{"norm": "rmsnorm", "rope_fraction": 1.0, "init_std_up": 0.0253, "init_std_down": 0.00283, "weight_decay": 0.025}
Each number is 128 + 32 x the weight over its row's rms, rounded and kept within 0 to 255. Layers, rows and columns count from 0. Numbers have three digits each. The size before them is the row's rms in percent of the matrix's.

# up: layer 7 MLP up, 512x192, rms 0.164, rows 354-393, columns 0-47
# down: layer 7 MLP down (transposed), 512x192, rms 0.16, rows 354-393, columns 0-47
# gate: layer 7 MLP gate, 512x192, rms 0.171, rows 355-394, columns 0-47
up354 102:124117099086113098139124176153125157134189109106165124124095184155117121156094139122128111100122121108130103089166087130115107151098113083167107
down354 105:143161142121106153171176146171099181109132142120135149099065132097090188150147111094157124169129124158117106115135166078120152178112131099111156
gate355 104:176077105106130115164092137089075081077164088161098137137109153137177141114115132100126118117144146101104165125163131111083114117132079109139159
up355 103:099101044141101106149099136126133135119119130115155148168184154122134097123087122135170098128121145074163121234143143147173086105116131107106158
down355 097:131186108099165164116092150150126122109095110157106126145194115151137034154129061143117114100123096144110097164117136138148124146108089146147181
gate356 100:212121128105143140166093126102143155129135135078122124089064132111140142129118119141172161186145149125124144147119100148140208213119139159100080
up356 096:107159106106128066107143105164067109141149144112176078141131132109098165138119151096093135127146101082158128085083137153092112173115127153098120
down356 096:135115127139145162069172123158165132170106132132119175174122076053195143177088146137090122101116088067125121146116136113084179184125160148161183
gate357 101:172099192153131131180182097082071103098138167165118171193123085103163101157126147137171142154134121143115099137122124076157174120168135126116143
up357 102:136134170106106164120124132098140108100155124148141111126092139153083124196167143142110134077133103128205132145166125131155139126105120157023162
down357 100:111168138167137112144122102174143135072064101116194115133094060145028124165198129091127153100125127126068098155109169123144085077109147192097094
gate358 099:111113126138158095144128130182092124095092192078115106143113078078177084077104128105146117130175188130158174197147117109185159169065087070058086
up358 101:070108110137152151126121071140148173056143105173093109106075141136156077135136114133077183113079125054157137185085122144117118122182075149150129
down358 098:158104228091108139132152099118118146118065134156150139157147128095173159161123122094146103153129142157112085112099133139107069123125106092120162
gate359 105:167132139078158117180083100090130113170118104090076142078180088134131128122095102135124133090086128144143153105137166120098155148143089163153137
up359 102:112096082123146109149161101097134106150126167128086127139165123104150093095150104126182114112116144136099150111128143111131138099138128078180109
down359 099:083142126082099115132202190141109140139095023144072104103072090094125130092152187160124194050140134098112154153175125137118109093127068097143110
gate360 098:136132110114102153119153151126051112054136110034097069119095069142106110130149071157162171151125032141140083085106106151142171109165076141131163
up360 097:063124115092132110171091055058091129132127205132090124120125082084182133109070170119098184094077137158113142120084159159162102123156143154117125
down360 095:121163181151171139068113119185168103114143071093118104124159174153132138085194142191102180152184152147129165128107111124119138134156143109160073
gate361 100:149131038169157112141140174107146137169096117095112166109129143157100128123130056106111121118138118120157116143113172144121111189189134107129137
up361 100:159111127123104131086190106118095149128096156145143165142141101149132148121089121124152127124156121192199130123161117137121141113161116095142157
down361 101:125118154093084130070144151196143122079158122102181080122137126042088120115071112119175188125168072166174109132161133091116147131123070112203190
gate362 102:122123125131100136149156166124084099123135116172081126187140102068141110169099152092131184116137183163154181136125115171093177108160146112110124
up362 099:190122163111128168154146176117153143143078133141089135126131127163168105169133106105093118104070108076098105061078148100179094111162118111117068
down362 101:131152136122112100140147067108147122111117077099156093111083126124144163188176180124081080189130187174116108162113158170079193158134140115092065
gate363 101:158161123087163124135082175130112143133097140146118093159072125155127158140149128054128134124159173170101181126080142175142141168108120104100134
up363 099:095183164107149126097091103105093147145171115139134087129073223135180100119114191140148098154141134111154149154132158154148140157083189085224109
down363 099:115132148053170125163161115077153129062116119149113088123085115122128068176145075140127086154131160117091133134117143178107102053080122156116157
gate364 099:151191113134090120145049120153203104142129170148059156157178156171137099149150160168135139111155061124058087103167138098144106150109147123178114
up364 100:195093194107160140097148105133127086124146121164132112140115089154170109124146137130092158124149133137135077131149131089163100094081154130104155
down364 098:145167089119094142123063168165119124131119174154156149130116131135129094109149129133124134090083128121165138113121128075115146137155157120148183
gate365 101:119138153147076114150158137084120134160134148188111119080116178132161115129132032161140126123090135154156159153137115110125115129071167129171176
up365 099:117137118114078162149120102131085162133143112135097178075102108090130132142176118167176117089071154153121109107106129138120139194105072123137179
down365 094:129105127109125112133203097105138108122138108132105125120082164130099107094085137141095143078115157103116141117070173211144139100132130164062108
gate366 095:170113122146068120096148122125166105071103106132139194116155079095124088124142108112093099128128153161105131157123169174140161150146125139188129
up366 102:144145117150135137168142111043115106117111161058157088133105081115130174086156156107136199164150172118104128148119206170155171133142165168133072
down366 099:061092083148118163085142108143179122122121101136099186107137137108058157145152066140126118120109104103148106171129139185130121089130069146065152
gate367 095:151136094148132113149135079131143095133095102147200116088149152122181115100117117153111078167058081111144146163155111149165114117153178189156123
up367 101:098096141087165178061133152140111139127109095142183156131113197084059142117132129172140178146081109151178157164105066144101117135102151168154171
down367 099:125087084136207203119132143113154111141112108139154116120095147107126130124127071107120129125169143065149108140083126125129161161107147137100114
gate368 099:172103092102168117134180088166122102109151134138149098143069109166179142118088155092180110129140118156120125074171143170172089109174111133125084
up368 099:159097183134069097106156097160137177115156194114107169127184173123111128136117142124164140128124221111127137114161103120131136140038160188100161
down368 095:104122153189088133113116153140140199091147098122125155126179164174090062134132093107096135102138126110143125204058080113142168152104105139169117
gate369 101:140134131113179141117157164155131118173047178095144125099136110082088127199088121148078116148187150153067099097124122070140105130117103122137191
up369 101:124157175087132103108158153116126108092146124144149111145115132104104151183108061114160066166152111173109075121172111121079105075120096231112179
down369 105:155144125156153101087185167111133104086153132127089082151090131163151094101153126147111104097160153139165099150075106084080100081140078118137109
gate370 091:114136074111087089154145137139120157081124209099178104141130106169136117091134063156116085132145167145161119137102100107102145098076165139101106
up370 107:134153143165153117191133129155149123147143137130116080134151125103100181085135164141171127096167164077144133106099067173162103108161072109078134
down370 093:182170040174150121122177116129104164129103058139112139139112140158112160173157086136103084119113116101146107138132189110140214121121178161216169
gate371 108:155154144121176116203087101100129138125155111164161082156129169192136108108145138191138093112094142153136080097128146129086145086099174121148120
up371 105:132124138190121133137056161132112126137089139150041115166165166172123105072106128090117176075149147114135097152115124081072113138101108128124159
down371 104:108088164096075137070118117180113107118075179126147113172121165101127103130148168133108211152124148110133095126093161108165082117113110126146158
gate372 101:163185123090117115121105065107138124095151100124151148138122126056071168127144116190160112164174044095125109133098143098138116146122111097152097
up372 101:114145105158159094191123122110171106118128128197106170163132116145185160125120119161169140095053091136148121177084131170147112108200092144146103
down372 100:129086185133125140125227139130068120102073135156150145101112164150147061157102088137125141171118120116068125135114119143148101173129147114139111
gate373 109:083083124163174140183128161154166123147110138133111091067069140167151120077127106114063120170114129094101112088060096155120104149091146171143057
up373 104:132129116175130161091117170121138157159127113167065119142094090102162098088190210086172067158115119061102125118140166136171138184111074103127134
down373 106:116103128135177144116144153088124119122111122146120143085106117163187145142051083086139111141156153052118131074110185161134112149089113077091062
gate374 098:127094130090214133120088081139062099093157166160138130155095153143156142134086131077072118133139122092119127142095114165107144162105128104120113
up374 107:171109130079127159175054185119107136114121129108089141126060113127126196127153098138116093135087094137120125106144122164107074085129107193160117
down374 093:107127191130176081139089136132118116149102099061120186117119103098140065143155103172146077120156064151097070117153178151100142080172190126130177
gate375 105:160174119135106154174159161124084175093107151138074115084123150110093079117100174102084127138146068155143124127167106113137117154152115106083129
up375 102:126087122105141171111120133080101096124158056065156083095139150128147150133115101163100162090172130116099123095127062173091153097087110135178137
down375 103:107108167110151135153137150121140068134110056080168126102134222113123113074218141167075051105121092163103159164123129183119120107158111164137146
gate376 104:166206101120111126198119125083119138185119128151057167144110153144133151121147146137149125185142126129081115070102135129108113155142159151151106
up376 099:163145110144084125101117090145163112104081146108152201143111103144094137074113148145084147177153166155107153120146101124112131153172151149243125
down376 104:147142110064092128120126182121145111155162111143096159155115186155115156132097163157163150136149052085128134103100118117091064169121145093113119
gate377 093:117138160170132092117141147150121167099172097113120155099133111150209150094098148192160082122179143149145084113192134090155137073145128218134118
up377 100:132146138139118097087101133131103171136160154165130224072169112088196179157010093127151192158155183125156129137095114100096105155140113145107121
down377 100:097055090125108134112147187073144117104156137110164117106137162098181113095101122130204051147103127109097104144120163041152134052132066107142085
gate378 103:140077213076110130134159129130116165141115134121115092106122125118144114097150134094115144149098122108128134131155128115118157083162127158101125
up378 111:184104087173126178106117128161114119120148115143106106146097152103117091105123098186180131150105151139067175107120129176124119156100183108106112
down378 109:223099128164157109097067089108128149180162127101137150080154128125162160114127090071104129103116162139102132156112141071135104093082097151133151
gate379 102:134174136113181130122111080102095075114129143144079152106196156143171105147092126183132144087129114116105177090110084167109105114153094110099075
up379 099:125139113118125146125113131116056093129169091110148059064072127157143112129181150155165156145172112125147123066151150119089094129078137122105126
down379 097:077073170153124106119144178158165147063121141149117087104176181131144134150122136142178109110164078155146079110156168204126134149145142123144146
gate380 098:119194143086136086065174145137069162145128099140107136103110124159114135118169065169160127112131121149153068077146135092117168106176144107096141
up380 101:169121135163153138111090118194177120131196113145080173160094123085087095111070099206138085188149155128095090162135168141152180148125177158115132
down380 099:124118136141145166122109156129136110201075158125145121082182174158162132145092172102139100180151135110099088184126159109116131123050137108164145
gate381 094:109132145125106115121107093146097121173073177065131073107151117149100067146175097133091168116082121160068134099099159125129088077105177137110151
up381 097:134157083108095192139150115092119165085139062115116095133076068070178106185084131108165149096166117125130121131161115120129089125147117129138111
down381 095:125103160063195155125115126141096102131200091138134148102165123140054147101130113155150130159135160121133168072180183093142138092174119195091108
gate382 094:147158091123126185138114131081182116110136129101144060122121057115096130170098126110077069153132095161078186116146153125147130158093143087119110
up382 095:087131148124114118103122164130088128136152142114124138104161123131144083076106070152168159163176127114174145106066141042099115123115151160123152
down382 097:133086123132056150098104080127106108146130172098160169163101131071103115126078139107153087149106066083135152056089148121155156137097074127133147
gate383 092:171088153061140120177188098169090097134122101106157099120166113135074119138154096157140132119182119056129099110160094144177165108147124177107111
up383 099:117141147165134148192060147119120189151103107201184067169129166066186095136164121101089119147117114132175127118093152120103107136130150201133104
down383 093:100133107112108179123135145100112137139190168104119176129174130169078173149100120145123125136175186172131141071145067195147132116156088134141072
gate384 099:113136129150123167127104237085121170104101141066156056124149049156100079114116132139122158117118116126164081112124102085127169086196160151100154
up384 099:165124160122166124095049100176130129107111082076115101100075116114103142144096148113122123085166113107062113184070143122127154071150130131132070
down384 091:087155080147179151100122128136131113157165154140063159125110150002159099109122165150150203107053176139171196145092071163149188132140145111138173
gate385 101:095143065132166126169152138134127091152130127114147111126144121119149130073154114110149126173153110133105110123083119131119119155120213128144160
up385 096:130150153153138132178091141168152144125157109136175114116115116112116129098151179133064115125067089131116158075084138127162185082104090087114145
down385 098:182106166184163101129121106087092133154136153100126099169151093139144148169203160100085124120072072105125053145084156114149144166147116171058089
gate386 095:083176166142101152159064148119158112139019165085151085137156083142154118111139145188200108088113138132167091086126129132162051092108092093109111
up386 100:118126124129171092122150107126145096103119110105141151138179110095131058122119149133127157148168098093157107141115159110111126152140142137153136
down386 092:155080121132088099079121118173090085096172145118093063097184104137147162132149122077109056101133087124164138219161089156112180142122145104113105
gate387 104:121134087121137154154177141106130145193123168081112078111049133110131109078141118137091118107058117120115113117159114133089079164108170146157134
up387 106:076083132151127148110130100172126079221117080156161102122123094107125125107160129192079129160094122115123165098158085131112078143092205135172117
down387 108:120161127113173101140074126144141159089120102149150179105197138139173140164144118171123142093141151110136115133099112154180202126078134166166207
gate388 094:127100105122163147118097181150092072163093157121171104116179075175119131124135144125161108115130135088109154149143151158122171122166096153158159
up388 099:178108118153163154132150147131128168101122139062161137148133098126127177136085091123144171139126093074133133096193097159161125164101165142147162
down388 106:118083121140133156125138144138159120124125108156094107145206145177069151130100135182086066124103166106069108092131065149181145171110144140189090
gate389 095:070173155158153124141120152103090135179108136124135139166096107164161116080187132195142230127120136131149102055145122145193146123126098078058099
up389 081:167127150096130124061064112144092109157140202132098123080143120123120132181084137150114066157142104099137109117064108135146144106146111194144151
down389 100:098111138177095155129146165126128127118104124155139122131115152094145088136171126205086107162173163138080126172134113092128135118110149094127157
gate390 103:196152083096102163157154101129136090099144153129130150193153147138161077145122148053120127162078060149143125114171130125143126184099132100165162
up390 103:144120122114130072140130126142155074122151146190051105183124117149118130221147186130119140045154092103141105122164134189102128101152126153180179
down390 107:159091181137036101171121117095110110114126158139166165141155110188089174050107131133128127176189086136130070132137113079148099154114088140184151
gate391 102:109158173130165120097104098176133102110110118144173060170146115131143094138101076185131121082085161107134078142191153083144170095112129124138071
up391 101:186131107152093139110162133118162153113111059135090104113201166105159136155125136134134043143125151158176144124122098156097155160133138112118116
down391 101:082144137163143175130148118145061128095123062133090143139138125108178109147157092124202086111136157051120110112137111131080157133156137145164168
gate392 103:086050142151131097155108135140112088132165067133057102158204130159149136084038128114111085135100116068059104073153105167148131093145114125136182
up392 112:117102112110137142129129155136154184103153109115123136122121176123135103106168113116081156172128146118084126148123139153153116174080084162121058
down392 118:148106113093144136092180150054067124131159162147140109142105149106069115115130203153098078121107161065092084143135090142096093181064114164135078
gate393 100:138161083108172118113157131175173108131159095159097160147127148130120174155132066155114089198158122108114115145143076146110173114118092133110158
up393 099:103116125116162105157147145123101130117094176162100116152155141102071065165122181148134116078116158175124125096103137119176102096136125125142079
down393 099:156209143133189078114118167116105156195112136193108132130151129105121094065110162124087062103165146121128099086124101066057101132119135108142174
gate394 096:159136090129152153116086054167083151111130123123111059132085127088144154119109160196121151131114169140106102171135151120165179119132117136135127